Each number is 128 + 32 x the weight over the matrix's rms, rounded and kept within 0 to 255. Layers, rows and columns count from 0. Numbers have three digits each.

# layer 9 MLP up, 768x448, rms 0.169, rows 253-324, columns 64-127
107119103159122185140098098140109107115167184069168118096132066177115169154092172107132162105099180101160204133126136127074123063128154125108072120182137150109142137127113209073106105186125152
073152105110108149144196156141057125102136106135125155077103119160111092088113156179055086160108112089125144146143118108132168136094130131063141130169125149048133134182134062136179172138166103
162067107100122098159080143111185105077074160160139084150121066188132108120142110165114145135103185190095156152109128128145124204130154105119134105117152129126101135113163067074114159135174103
103190116108190060160138131102191133105162137142139146161137150143060105117182155117114111132097103127175118109124174091098104126135152198098115133131093115133122110112081173129091113126106141
084133183125196111143164167051132096126149176115205119134080112146151129173137158121107121098198132160136114137171099167144216102105090130181109121170146121102153119126121122099081112122139166
158146158164106100157187144107125130123145087087132151110113113162180130086165160162104148118154079143104153118113133101148099142126152130119092153195166116115146098152111124124113173172164099
082157141097160120068114153103136102103128087117147172138156095125129151099174083118133138161126166104101088086124141153109159130113099138142149104121112186109145127164130090129139102127186142
133074096156104095075043131148110134140144120135095127122162086151109090115148124099057144105134127112129075112150164122138130127076095121109100132099145118055152150118088112138148131140106152
105136145185085161115145088053088106102162173160162091118126097150099084195179129157146120125101171099133167113080141137105127069087162040217134091158086093133089114083172137159109156192128182
140209150123053110121104123154083155166152124173189103053095077087092105154162120065144182147153041158109123142098105129153099092119138110134183136106092098067152078160133206168159102127086140
053099124102144138126123145143082089212192168093156089103107139118179063101128121117107098185114129166144105065175149144168160111138102148114108188122156152127123141152124164191110177148068063
159207197222077102152098147158165129126142082164180066180140145140146158078117105094099145125126130173123167105143090105110057143121156178144082130145057165122147129180073164116108143113080247
139132122137119108155220124105103078100114139129141105155170110113126158120165152090160126079109148092091124164099100105125142133126115142136073110110108053112134122177120082142113122127178060
097117123154116120202115141161123100148136099115112110109105109136124114083135092184143133173153187155111128125129151163178129115105144153141139115155094078209176136091143155127071097190188153
099102134150122132056139144113117137090146077196140119164111137158177121131134122166082122152129106142123134099131126102112131125184129126138137145147140172184070168095133206075078141097128152
138141123215086121094138145135118096143163180068206152119106170126117091091134091078109133090123114090098145153096052161154159156087149093090186148099088167097087181085119094180135122128070111
113111152153121204165096100116126084096127067105104157117118104149124131108093088117086112104135112190113143138185145127084180175063174046094101047126068085171165104130124102120124105108089159
133142150099101102131216099096140084077124161116089113122092084127125151098144101156160180069123143143122155086194178103144084155116112133161072062095082124091146098127138153127136172082169086
092100163147162142142138125071130173139173187101135116155108117122141114166177079090121154141137128148106073195085113126127198151110106103134102116114127089128118132141115084109136059105078153
123154183175082076142114163113160154180121138104113098084134153097115164145141121142139091103108135128116089118139147139101198194133133146180064184134131129134100127103147129167173172125139086
162158114080103138151116149150144115102098155136147114162102139114162088145128109133168193109155156146156119077140133116147111185135111116165080188109140162121149111132110159140144126112133121
129124140152148149109095149142099099138107164135095150162099153118108152073108197190148114118115140115124147177161154123140115188135122157185139120133102132138123123106108111124131129145169146
143155224168185120103189121155135198109155156142144093114159159135137122104122116092079144113101152078126079139088172132118105085152098100144119146074078151072156167161199100146051092158098052
076186178162162114133189140137109144166138106196124119163178178243151173191136108105172106102083096199138233158107116166104108105123140139109123109106128114141149187084188139154167074154099113
120094169132105147096130137119137093124149171145161143115126125164111159130116134162195094125087111158155135146158122162120100156138146104097086133124112074132126148158136166111165137126127116
181083115172178088122160173130131170140060105103109089086161161126121158134076121103102099081139068116126119105135086098102094161146139130076165186106096118161170160130105169114121100082134153
152143152039110089076096136140154091113101074146105150161120139136088171126176134061120098066113177153130140101088190139097122109156074141133105161170037110100090095118106098088190126128094141
180085150151133168109188100111128092139143111108129132127183127160160087167110120081143120106124108140119131107143145132097169110119098133125091156137160173108052136142086221145104167122177069
140093134063171125131128123042126098128117145098111174131131124178150152155072103085121111164100132134107113115140151100080113103176093169134113119102149126128110125093104149132096206155156172
157090090152164159114143174061119088133132176132090148209101109173146139140090124168128078117206082156085108128119102144164114139112126180115174164158145133132170133136092082135163086122116166
144158130112134097156134221183144121118137131133078117164154093127099144162115154073132147154160085137107152135127176078107140090125155139143127139138129172128145068099113138145122153102098127
146167153052162111100125092109105163129157132109127158138077098137157104153168118115134166113051166115061163174104121114219179116086129105093140182118125143123150153176089107102155085105211121
108094127118148126184121124134118113128125148101166186115143144164150102153174135113144082128134167089170139139159104191160142139101170082090148166123120146142122125114114151113131122174116181
147188091102147053142132113108153138164121120175185168183068176056150078158132165171125145116120122106113151091083134087112063132093118123139165152092091144123167137179136068148173099198175108
128064134119110194046142104173175125089159153123108140170143119151125219133130159170122119144086042090143073113131177212110182053060137134148122169158134138122145104132123155157147121167118116
118130140150177118120141126132162164128133099172190164091072137165146146153149140099105108084141128154165174104124125076186178098147073175158162134137117118086107136099160136128091098121135128
205105135150131096111189102095110142184111129101145062110156139090089128092087163140115105134133143082185121172176161122110115137147102134136101183137116124106147183127143169110110088115082065
230130104154073118161139138087172135106144171155094152159079168090148143115173098183125117126107149105146169157096124116131086153140178133120145131168165152166150129060132086180104148157151151
140162186131095042124127160144161110157185162132143071127111162106183092136139124117161098108108141171081142144158139105116116125154090087141086115138164130123180140103134058145167121139129115
153134086186064172149175086132083077151048157089108114187140124180139143123106128135147079112131094094109129136219169115128137144161186147124073128133156184110067127124152170143142130122137056
147089105075121132112058118124151152247167107098164098121148160118134117169143129196148200148103164147103144111109157138148098113075150128078153121094078115190141115168124177081132121116099161
158150112077125166126174122122057085162124074122122158117158148134104110115118116089152158147129147131110072121124132137149115085165103112148147149151101089170120135101099141188166102140142125
123115075107129122152117132122138099142091142082162146136066161123128105152201163076104135177136110136076158157162141117138079119126103106118104104147107094172135136112168109131097138130162113
112170108175144128096100119138104167174163070074165098138075095101081099187114197074184086052074187125149163048185134048145111133081150149144083137045113102203140200149075143097098117123093128
128084141144124081138110128191153062176101112172118146084142185060127164132120149093093086129124141122158132117151129145183127122139100097131113095117179115154146152089091085129131094117118126
080141140084087123179130127058135188158171097179143114092129101080128119157148065146059144114147165045101107196162118161088127119094096116135116100093168134129127046137117127116082074106141081
132086075180062116166145128098094145106098061076119161159091094136105175122142042089095153104106116161125099049110143121141132149143119140144159103138139112140136096149145096098079046130111082
050028130114145079191082107109095127154173152140125173061116089103143031094091079110167161132132183093039131139089159052144132186099153130138092172201135123123107095092131125164143096242184061
140210143104133101088068129163160150140096137122162089123096112139140107093118100128081111187065116188112141135060139117148119147101110104137173163136121165145155131137101173119057089079106117
112093145088097097107117089118139169097097138103163141057095093128106112108117138192102183087121093121122110102152076162103120088143159127156147121129199132142147153100104083129102086130100133
201177158145113121123145122141188144132094157127152154137165125099136099116071111166102127163143117055170175139101116106151112026095117082161075147126088142066108127113133194111128115131084170
124133087144126114119117111141105162137080133144122112132100154127167224074073142133151137169135068131142079099129160151115143130123128146115113152146114093171137099144153111122170070123094088
152060063102151171150110135095130066163126129107105084138101180124097146157147147120154087138076027076073139113109087158142118102174115193111125088056171138131165107178100111187131134059098150
135127112091151179182071168148125207219108146116155132170088144126089145120112110135106100128129138110081095108142141086108156202151179097050158159075100123116120083161136161183136152160191084
094113182148163117121070104145169100125109149156130074123077126147133137128109164184116114129115139091139127157135129153082122138115131135125132158099117131122112113098133182096085122129149121
152164103091088095078117094125089141100124117140135170139138139102106070093098099118149189159161169125178140127120171148131153116103107108150133107134110145166139143151106139132163114137122173
139069160161112161063165117119115150111031158103183121083097134113090133151125092084052065146143117139120122084117174159101163157155151122160118158080139139071134162117100151148161136169140139
182126096153154114117123139110107109119135167111147073077069105183121078119148103075104137163139136147075104139124139149125142165126146142128098125121078104147133149198076134114163234173181054
106129146161072088117131129139114101156105126090184166174112077077097160120162136115152189127159185112170125074135142114092080127124078136140101146126140149179106167141128145213227128146103082
130141116151183164132098117102119074169094079114138123076066119128107163109084081121179185100123116156076122124103131084119146146175124096120108149074076123122104107135118090116168054144122086
153055104151145118155155112090083125143097123109130144125105085135159131115124129096114135131092127145118132138148112109140154143145097144107126117185102105125107138143129145109096125108147116
097115119123172140127176118104182105138098112166110075152120139144180159094114122152153130140121124121147145191092129148074198141157021117034132118103120100173148105192043094141144197172100150
128124151144044138131126095127172151149106082134145158121187121147121107143109191180138168081151127155111179166115146104122147138153158098086160109098109171194104117171142084074112127183156164
157084116104132112109116033149122103115147063119137156110113129152147150145108140117137190092156149119110123139162153132127096156134072084122141152131087156073128145140113159161116114187149108
109174114184129108132126101154098167127107147155159161129123133145121123120134098148128158152147132086123095136097197083140085119138126111128173134121108144152098092106131130151137150160080170
135159155115097207157057114172106126131149106135130115134111171107100126140169146123182178149155107084118132104107120089150135139139114043110169087166131130119111192133128092106103158162150119
132132162186110104197134097127073120124150164114084129108121094138119098165177087061182105182134129129120121188117127127148148129126105109073136151096215168138160152140086188163108057112146106
106049126177108125157157135122140074144180142089086153177172073115085171097166140106155149150110127085132101109147159164105096094126178186174157141148140150077132091130109091119158130163132102
140102167139112146072115049177132128140181141139103090111111109146102129139169105072134126094113094137137160110114095090165132138112130108097141146157162081173103124128157136068136116100073083
107099128140114157159135096143112135105114116068153157112116113151106113108122133109102099132172130111091090140151150169171098142196130169110140142164135140115072152157080119100119121095134221
177118187171129145134117100162114140179170176165141158099147117120196126172105160139141117105116104146114069156091102174126090109106145122050115207129148071154132138144054106117167099067133208
113036143136183091105111072134112104083168136125141136147099137126111162137106147141152175141110148118131160128120175144136122151119137164179092163115141073098110117152094090176124202133060172
# layer 9 MLP down (transposed), 768x448, rms 0.162, rows 253-323, columns 64-127
098148095009117102168128116156143086163156114175179203108210140177128145160159160121113074124095185098133057128130133138097094111165107161160142166160141127117118142164091111115119101136117113
193102136127077095106159149139128098127102072180100134173211160134170162144167101126114172125112170140122132051063152144122156110127189100151108122090069100156117125111170204123151071123098168
108119087146211218119184090092109149072178129085124110109153127144202074102106126106153128096174139124108202157178180103143140129163107185173103126142157098142114110113142085139179180125130152
087135092082105111106171170132094145200128151089161072073142110097201125071098125109123119126110109133099099141178182139121151131164170170149114162160159113067069119126122129146109194152048140
089121106138168085112111102129179133187153120159192160147109122142084132106121087091139045149156094082163130166094133113061192129184052116122135083103140151110136198150120170171152127085153135
104118156106110120124148117180151089174080228222128112077101087092104139141138143122149120097148121096155141114132135101091166177144078159130125122132097122142151135169195180180094095160163096
144112105157124196129103112148143146135142171143147117148125155149135117116096123112116147141133130149130082120106092125128148136124134123145129135161122142120096156080145160102113150118126138
153154164164133156110160157107145121116155142134121156091149124092154117167103117091110111154138141116151113127146146150126108096132098097055140110108150147196098108164144125131157142064140126
133121126103079135111136150149082113129182116159128098124129144174141138156129186142185157087094101081121167143139111068089059101113102109151146163123144189124128160199184142141170123123160145
089161163182048130121149133142085108194179102149115165190161087174130114140140081100132106141174129130163040164107103139140117082128089090086143110080180094064125134185102079090141053124158142
137172103076141181136134161163139052122124176255118145182102151155166110135135172197139169088097121076090147116120166066110138117166167211186127121164133154069117121186090099062143148126110156
044145145161096107137108063073093084086135170128187113154119137129113132159181157146108127069099092118109123121118117180059130141156156148092124034128139142014080079165176204136121145115080116
163113079139155185089126102105137153124086184114146098127167185142069050124146187113107140127125178147120065140121100089128152139090214122131081060106102137109169077110105087050211124127043094
187093037133170137175179132145154128109166053132136134144125142135128096109104061120132133165129182114102100070084108148129171118151141133121131201128109107122093160096130172093114109155185178
097126151149165109192124108098082189236110056158119163094114108170103123133150131149111114154201170169109076185075113083181158121103106142111111208132130121163090145180121156160059149144136160
125109134142133150119124122192099157167148160163134102136079086187130125147132102080043104072120104161119079110139154149113097164160120130116141101081121128168110171151109205158142165108110089
118125094063131102114118146193117067137120070136071145141122094197111091102094118134075143155094158071105120140120103153126173151131130134124134101139102098116084159108107126094132086121152151
130122150115089112120173140161144104166161161156127138089132084129193142139134116156208145146147106159147074100090178145163061172148089097129110102094096066162144117145164130089109102097198109
083150180131159085143095151167128172111192156110154089122139132152141132127096115132141166091164150150102039165165115110120140094110138130103111100180152040110083167137123131130118100138125171
114160073121152127164117166121090070122076120152162105156211148104203130098121146128128066144118177137169140160122169116102116131101165107114093106159158116171110124168144144156077117125174096
107121138095128132130142149147146140116119115145170119121120127122075130118098127146174110109147120130164164160092125129155135130133169118148075113166138105174073153122094122136123165140123135
136174111124096097073066070148142148169084076170125081165184124148133141149167250126128195166143140147164080162137104148135155131159099133146106156074129080192053143133055089087159137097186068
165149129074156100158161084183183118112155167108169132187191115192100169162143118192151227148124112137097086143095145064154138157111080098183125098118158080191162195163113145179084177042110141
105123100140126140085098144119119128104138166085151123170135089146134142109155147114099105135134093069184075152115120067112161136220125107146131135168123074105132078092052164130119076117086131
133139109073160127157127156084152137075111153125153177121121161140100142110126161133153140112141178095108137167120155113160125151104141134121064125158148110124143155162110164120122183133096097
162139089113159137155113128179147146105083159135146109190110086165161104121082097105094113164087069130128163094105059129109067175103144112160112161153117132167134139140105164126125152216122126
164101106189160139140137175114145136114094142143081089090146128149158098167193090161103168132098126097084126121137098138073151222090209182151186134099166098109119119119142116071097151159157131
062108205151192119152117132103045166098184119095177060106182177117095116149102145124171162111143137181118050121158102116069150228111129125142129141163130158118126125099191156128102138206175139
178136135127191011153083160126157098081118134087076132116137104138158159129137013108145154071108158079129119077112172106155137082104120091120129089150149103124169152109173136130145159112143137
166177094130152112129189178182142130139155033110167118121095153163096136156144169128151164158059176060126146172101161103142099143136174137143132168115131155140178091180155147096123115093063138
163102175131070089107172129062124097103203159107123106129077162146113123158107095130126154126113100164205186084117102125089182194186153141119133153125134099111128065097137150063099140076107112
136140163162098148066104057053059124143103120101110137119154178109169045187192129099165086119130092137130121151077116234111138068094166109145146141111084176086226146121143062114112156120150163
127155108123138162115112102128110133148141140133126114128132162112108120104087113141124108157138132135108128109163122114146129128120133136090132119142110151136137110125145141109150139131155118
167187134175083146156138123119106168055109116054135120203077127163147085156104108094160143100191089151167186141127121116149138188174144156171180119102111139087159090080165117098117157174138143
142094125127138141071155177171138127071094180127137116166108137150109164053112198124126194172130114165126144135106172144143138141125137198097175003162149159127204134156122128159093119155121151
107138151159111081142085120150098113125107173072120102130139158131112115228134146159127169138116137207104109109199126116077089099098160157174153109133134144141153120142146063136140151128078086
176114117090157137121129151110107110120125164150141113138123070141141135103173132108110093140184138095161156121144141122173127169087129105127109135126200112151116100140106116160099157066148069
199128118142118162096107087179168143177100155131109107125106102062062116137144173161117128124132065125139133110156086135155128126114087149097148180122108136126099160176131126067178118171161085
121165140160158097100115144093056113108176159119102206070118147146112119130054117100169107065151106099083168176135145122104100135073131131068165081125134110162129103095075124106130156126192168
143157169112174121152099134116078162191163104137136126159142142134163170163126172114100087126106111076114145150130130091168127144107164121127163168112207120091088073074130146110150132087094083
166093106151126078113084108130115194094153095113164094163126111104144152136147164186179171124113198115185124164038134088120094113105140167143150101190104117129101127166125170167119115110201086
153114205185176145090126148094166146137115094138148105143196128121119111099158173161168074114159136152135136109147122097175082146095178190124147160132116111184171107119139126128105168139109137
147170136133097139132120105149133157067106160140183141109071133116085185146135122170146103171172072111121130072131149106114105126093119135153102126157132105075078119110129151149173132154104096
050126090156092092155164124107117137171150119084133123112124157071086098155115140085109182167067192134123076136069088131172153191152163129187053137163127147097131255191162145035128101087094174
158111135093082100077178156072107112136088126155100081115178096143136131089149138081180139097177094155099124157116178106085121135115084095139090030095214125139151193154134146151119116108127109
125166117124103085195130125122158176131178110137078107140085151087149155114122083109104104060105099108136114147130067164181109150115120139100087139151098138090173103148121114109129112184172043
184110135087102138111168121104166140113123127120089135175101113143122142137150104135095219178102160191142105106117114142103142108160107012132069090123122127172110186164097116090112143113156128
111082059193138109140140130107110150115123131120142102147145084100103171148114097139127110111120126125175123119167153097147128185041137128111122147109148069173088135114135091123216098212109185
184133088070085133127120144077136142138170112113118112099172171160148087117100127101104084104057212119147131052073131123178151111128140161151176130100111180031137133091188085154073093138054075
118144114127126163137117098163144136149126122135121125143144148129141141119104136148112113138140126139116135130151126104140132123109119138155114129133118150114147142105137119148163124129141147
187174122216160122180062115124188102162136135110147095091155118196119073142120113141123143146059099119160204129074144130163155137133147100184145158155100138105170174121042114128112209210129159
116159185127100188119063139146128077154154134121093171122128090180128128035103092121150121191094115187118162098172123158134120142163128108186178127130144135136087175135110109094058084097191139
076058075159108145147046136120117178167070112113145109121117158173019183108121163158134108159123114151116180137168115130126166163080080071138115114106107125098093094076099081129110108105130053
023107135166174134093154151100142077191103142169117122145082139111051061174096122131170144129087109137115172129119118076173204147093166090152132150138096086132109099160154147097169116151233107
157137127119132123161131126126089119105119125117137135159131081129134093131097139114132144132166142141099113169066156127139111117154126135132149075128086132155153128129068113088079102121139108
141142112105164164152101104173122153156105154131122064141108139142157091121076129109100082116156150128120103132117110126114128079143110149140105140148125143149136120080178139141139126169131108
102142134144168099087092140131148133156101160100151110085135138154147117140124186083107159096104078129112160096165205138086074128120119182148140144127187115113219123142144144081160134186178162
186150141101127109094124075177139106131126174126068037132156156118144145079184118087117122138139113154069125164129112155104118123160139190098157149120107111154149128100181130169156142178097087
061155152114098174191135092090064032122085137103168137156151120143156119136153173116156116095155138165141114122172100112084093173121148146187127097108183164128116195176110119148151086160147035
110110113131107097102147180122093125078121138132149141106121131106151122119165109132149121142125123108135127121123161133129141147154127119104149111134157107155111127147107142085131094185135138
099055166130107086169151143123165141192096081091143138160129118129167185121145074127120138119130071094134176090171165126117080145153088141152177080170125122143147127096098155119172136177120101
072143167121124104149187115167181110125132128135144139074044166093133090153147118103152152157106177097108140106119141070091162145141116147100133118168165149122126142111127101097060155155030143
166192118087121124102160144143184197097070140130095178135166127168098171073141117100103154123106163113126180115142098065121123057129188053119133123113115182080106082091100168115115124148194111
161101096115116176106135101141125137051136125121109129120161166105126138195092118095148157148152094121138176127151128095133121144205137139134128201116118141134142143160115067169071124169164062
123112136141113102148146109149199082186130177095127168132147102123121101104153133114113147147098069103084171136122058121104129124206148142138165086148121126115086135153095112093127072110080106
172135140164146127122090149119055123136135179151123110157168123152110119095147083146109087148105116138114128129129052134097131161175142118141118147099155133096156168181109169116044119127163161
128129095106142129152052092129147102079095132119122124161097208078132138034174050089031116165119155088107129186128173167066152163173085166112085136097154146136168140139175137143104120150128106
149121163160192128116125176144118068096112092064118122117177110172155101171145156094150102165110127103163059148135175113165170095140165195125172107123076156148174086063170101146197164167118131
123093154074125190069138183101133142165158063118127092127093112130107136120097140134149159125071145100118187150090102135169154160090127101083141157133186157200137108141114181134077127099168138
101103071155163094083135090148162151115194078179122186139126115164121136065200097132114123116205088146132135164100114140132111074103131128126116136114124146074121088115046109094149126122131155
193132159086143211152098136116170098145188138132119128181154120116172118131132121120168086124137121159101187133092134139161132146131166223115119175076187172175103113147113131080130137186163124
# layer 9 MLP gate, 768x448, rms 0.161, rows 254-324, columns 64-127
116162063213148141163134116114155162155181113101132091116035083133143130084156154186178099146162106188180085130151082122132174109063075146093144135090154102149133103144092117118085066099081083
172182143164093116122109114163095124107175109089185139094131116084107139104118088156142129116151065141225187100155130106173108149157125069112146133115146063151163128069141150044127133085070147
131124145147095154077112138104110070149126154133185070088081126102126156088190150116164130077141165138091126137128091111089112081104090095090120107100143104128102064138129107144226161147132147
138148074093118183087162122131125107048096128152150171175119097098107145077121093105134110113145108110184149144099175180147051121061089113192120134150083172144139093078196193151151187149146152
138092132150159056074140113088161134162102119124132103137148132179158130056122152152097119125167129151120191119147106105114147133144113115098126152160084128095125097088144115132131151188146143
117110105137149152118152127140134143089128145109152123118117135124124097115117172134148128113102121141110148135134146124115090112099120101170128176088106110124058121118110175150110086121091143
123187159096148109144117140146136068180136055131158049169120148134134122112133106177160088078118122132064128082164142132111150113132113182111100091166146118110129155136085055171114131078104141
165119130106139155133103110102098172133183123086100161148145110168142211095159134202133101078128100112127094101119108147145081176158144190061173140087136142163103098160154160132148125184174076
095207100130143141112156122136168157138160125130160099166101155126135196082148073104136070148143135158103137154082119151143185153097095099111181138142145058169135142093135134081076191135111068
137084135106102133162084106163138144172118077067129134127151135095170126124142136138105085116188145151169103115127158122160130147154140110082105131165162152095093096109080176128118139130126104
137117113121138113109159161123143162158146146128143113098121112129130167149129195163109119125136207110060110113130115185110141172121107092134181100108112133109151142141082164151113154116141146
078142146087103159146114114097124164141098131127148124094167109091164115112146137133150138191109183143167104110126088135098125097127127203165108139085138119140116091102102096070167080048092089
111159132090087167117082112103063183121147179101138177130081137123159103095181157086154120121191104125124132136122101144165134162123168128107144120194158154133110143137134099211232109166154110
099112102112090159137111210070059153103146152109051169147161181133141088102133115103093157133129091095119080145115158160156192127117156106162140146076148072201103163145192121171117152143065147
178143181175057122117078202120120190128090119096160074203114112157124070121139097072190147164166093120150108159139114119118107141075187110150128130078079096148117185134163034131160090106112110
049135125086116094169138089107123122105071158074057137127142108157155126093158116137134093093103126116126156101160116105146151154106134103103109102181133094178114138145155121175120093137152088
142170135064095128157125025081155094100141156200116156105108122065120165143111156177160081078125100095099159123158182151150110194142143106124109097125119146085150134102120130127169096097164114
086076153116103119088137121105112128080152180142117133148113114123120141136137095096110113118048099108099103123120135142093157180113170119137131163061142092138145139111137107185162120113166168
085127096143050118138170043132089054145139119086124120146096119083116209091151129145056124142131117144132112117144124135110134157146124110104144121125181143156158105100105124131147166084088159
123136116106145104111121126138138096108119135153151084136121145178149104164145131096088114116103122129154157117127126114123147120132122134170123160137125146129148197110107161147112115111131139
255156089078103176177168101166107156057072146085125175130127112168120146095133100086127172085091153102158088106159158137149154138106149121110078155132182101145151035108148121107085101141080155
091178114125128126135139181102110150173167117119154146126089090136107092253116075099174091112023124092119111097130203123100143155128095151112148158162210105211114126120083111099133085102167185
132150063137108147192091089128094051113183189100111138156154162153145155144083111120074102122070094087100101149112095108125177185145086115094142096164119108204164110121139114114103135131074182
139133178140129107116100135131166096148095097148101132133142109155158131120119105119113123145105153134136134149086095096135101133135157144074090107089114123106153124139154129123129127143109121
093090174131132099117111123107061118132123094137086145090166095115124171092143065108137156133121154115128103141153120157175115103153109103107182109153144161120148125122131145098127173162127151
182194053209154111102112118120153104185117114109214126157135153164170118113153131176138167116152106124145113131132151147118094150074112126118126155092120194159123123146123162157094087094170153
090164201085128075173143138080109101208110137169066089182116073186121166164171130139117092098180052080121164121122157110137143129128134097102134129140153116150108115103176146138120121122114109
146100150111112128141211108112131112141161078051112114106083067116134107075123143160157117169191104132126131128129116108174191076128134117111096124190164095156156155177127172113098121149164107
151077090110182155130081098086111180106127161109117163161103083149158152115082095170129066134070057146094150101097142090113114154102119128098172156186129148226196104089133159146153142124088146
114203194134093112075153091102085132148164138112117137122179095124130123144078105165114139135098166167157171154154192126151159186155132091125129165136165167128139106100124104089111142055145094
145094118138082060169119071203060051117116119168133132083138150123080051111098156113130081113134095134207156162096131122083151142171203184142126062073154156171071161126146124154098168109129116
124126137165138137092132134123102122141144117144103095146127122075104140127121117153108170121142091164106127125071117077096134115133129138121117115107121128163120130133114117182075138121118115
080096109124113163105125162136083153109092181184098106169089104100169179117080157173118148084157078097112217119168142153146096118172112145112199120082121129084117100124097091115147160137118149
120094159084065089106134168102098117213135094178116112134107093099096105149181102082156140114086143137117142119159140090124135103118089060174159129092186111061126105103124098114082167164142090
110108148141108158151088144085156155152116154131106094091104130202146082080162077165144082141103105153142135173122127096137117143127113089078154180136105131092191168071121122156106166174089133
130131141165148122162186158131124086145132136151150123129175136138167128154115102138205156154128116121147083119123133110132107083132118185179166101161121139155108063148154146177131102171142149
104094132128121117183156161069120122105071145129139104149137135127109104089178084124118069136175102107084175189110123114150131152160139134159127127115150177143156170083167162161088161133100148
162135124184080130129098143162096182129111095132108151123153082097122184102156109117057151110115167123105119072118121128140118143106150144139148167139171128156129121115186150109154168142143139
072106150200104164143054113113124143141142149140148062137081099063140128129110168150169100106190146170104117145066085105091128158120121147117116136097212158155142106154146125128116153141034143
129189198117143080187077123166169118121116112115049094110103139156110081176133110102070129161138091178132168097180047119140115117157177056060133135196178143120176096117117167153139171134195192
132140075132113143147176129067113129145075077158102134093090100136144131145101123164098097132148133141183127138114157110150139085175124106131098133098118096126087106173119177168105131114117129
129162088136095117134113146080137157150149132126147105133120142124154169101137104142111114108139090142102140118155123136092121081156168132116143168178115115132135154146115111069130093059126105
137137125128087133104158121161105162195202096090149130131118092094078153125171239098124155098139143114206140101122128104162134180076170138142120126084123104205112168102078100120056132140072135
067107148123139204170173117073134149124197098113139123139134108137102146124142110105115160128198090166073142149069147140121197106177110093084136085145143130145093114153124111164188100137221156
197119160158133108146133088114130180145106139130149146165105094123127121097178135169068127117131082082150131169118129152071171112101147142135135164150088093134130095137085151064163115034137110
161119124168075133155205100071108185116126147112109115134082063107154127097134082125106179138105119175184103121090122146054076100163104116160171092104155104135116138108122109110135118139166135
109209152191134145116137180123081148151117141140138097179140132127165151186108064158164165099136150113146151181118099077159111128061157075091155160125171101155129067139117157188110150086070152
132174101164104104118166113113155182139163131123204103123142182159129162139053117115144075158123126123122114097101186164109139172112119156130167122149118149107131120144133111098196149134144188
123135125136170120166143143133136098132139151152111104137138136142123137122125116096164115140146157140129136171076154114148161127113123131109093107142102112100111113172133147144109124145122125
114136137158113162117101115137118175099117152111108096125152154074186080128175118061109141146164154124146105160103129165155133119117159140155194171163153110116047139136124127186174137114118196
151144136145114171078123154092172130153115154070108131151169111110108071132103096084091109102167093138097116149111091088153117149134118156126204115093101170174120121123124067108128057161110135
121109129129124123109102084139173198174131145121132129058146138129140145104187165144088113147137140128099122136135100181166117143138110152094080130140150102113169129169105072090137129089086112
169093154080170185145101090172141176197163163115145108140180132102140180070151120111166121119102163055081170144095112123086117090103077122127171150127104095144196086165126207119158123083120148
126150141148173144123138148126128114187159138161141144154136139130113151141182114101124134154114053136134150124129107095156123111088111101149125188149131084068164137072117184145139179135187155
107104156140149140134143135130137124118173163127118101123147119149147105155193153164097074172105184168127137140162071160145069129133133155099098136100130117097160118100171112174117156118182093
123058140163081126079113102062123176144139075100109111123065120099143079139143067149166084112187122163095117128133080113141110167070106190090120127018162164079108099151095116117086120077121112
086096111205112126154140084150137099118115093176083128169120112128090163173111125162148118152160115158136114115140148123090130139141094119136117140144095179216110113144149124120120118117130133
117089099175128081092085091082070105139165090125137144129112140096193153137146114109085181102139139148184145103193151116090132230127110134137099223108137155156153181121138143068124117190163065
128151111179139143115106128135161102139093115151122073107117131174143113142109088131155167091158122109150143109114106106120125133122102144125106112158084128093109138147140116193111146106082122
164201177197136093143134154090142123144137144184166106133104105116128090095119186150110096142169149129094103099156130113107107047059167136125076089156125178120057144105105044157107138061096081
136175146083099138122109143130085070150148085167095125160124172135098128130128141164140159134098076133201106168115121171096128112155170099116100100179089127134087181088166119159172162090110120
147112115175112101075181128091164175110148095085128135090144149088170135163165073176143099069183104185085167094168130096139144117087105056091103113094119113147094119175143155113077110102217120
101152120154124130233104101092124143103094135174101109120068125159130192101119110131116113095149142092077130123128112107152139109138198058092134139127145067123140170130150049150136140127086124
180140106111072134095108113115106105160079150121179144131087106120140108129067100120092173122087126120063148175087100115136137169098091161138114155121118145108105185176101178100151093140122090
156158155085133167109166086117111133091158149105154103122091128121171171090201175211094069154119170186117133136167121157120151093059213108135075120073104168120152123168149116129148131121112128
136142120086094124133053114155142160098171123137185054128172128169117169136180128105094100100185159171128156173155146142135128127116129096114082109107237094111122108106147073111140108130182036
132127115102069097142172112143105162173105103157145102080098068112092110159100133223118073147165115167134139093187083154112139139144142065083160123116114108150195162134147186126204111129110136
161174077182081125190172128106144161131159127133140113126085130145080145148128121122129141150220120120121191107171147116138147128139137092124117226112129099132084150125164131087113167067141135
190102148147061196151140067089154123131095162142133155076179159085121096121079185086105080090122133098093180099114160112113122138152066072097169141136104079158161138078154129141132157101106107
131129116138046131163145162099140153131146152162113151102118195132147161139135152138100185165189157121168105117174118136175133104146070133082138142075179112131128154157146184056155168095102243
109144157040124156133131100191144144136139112167167099113140060145107184132116153204136074119109148124160160119132133129136143120089184114111116098122138119120130127136045169124060199071133103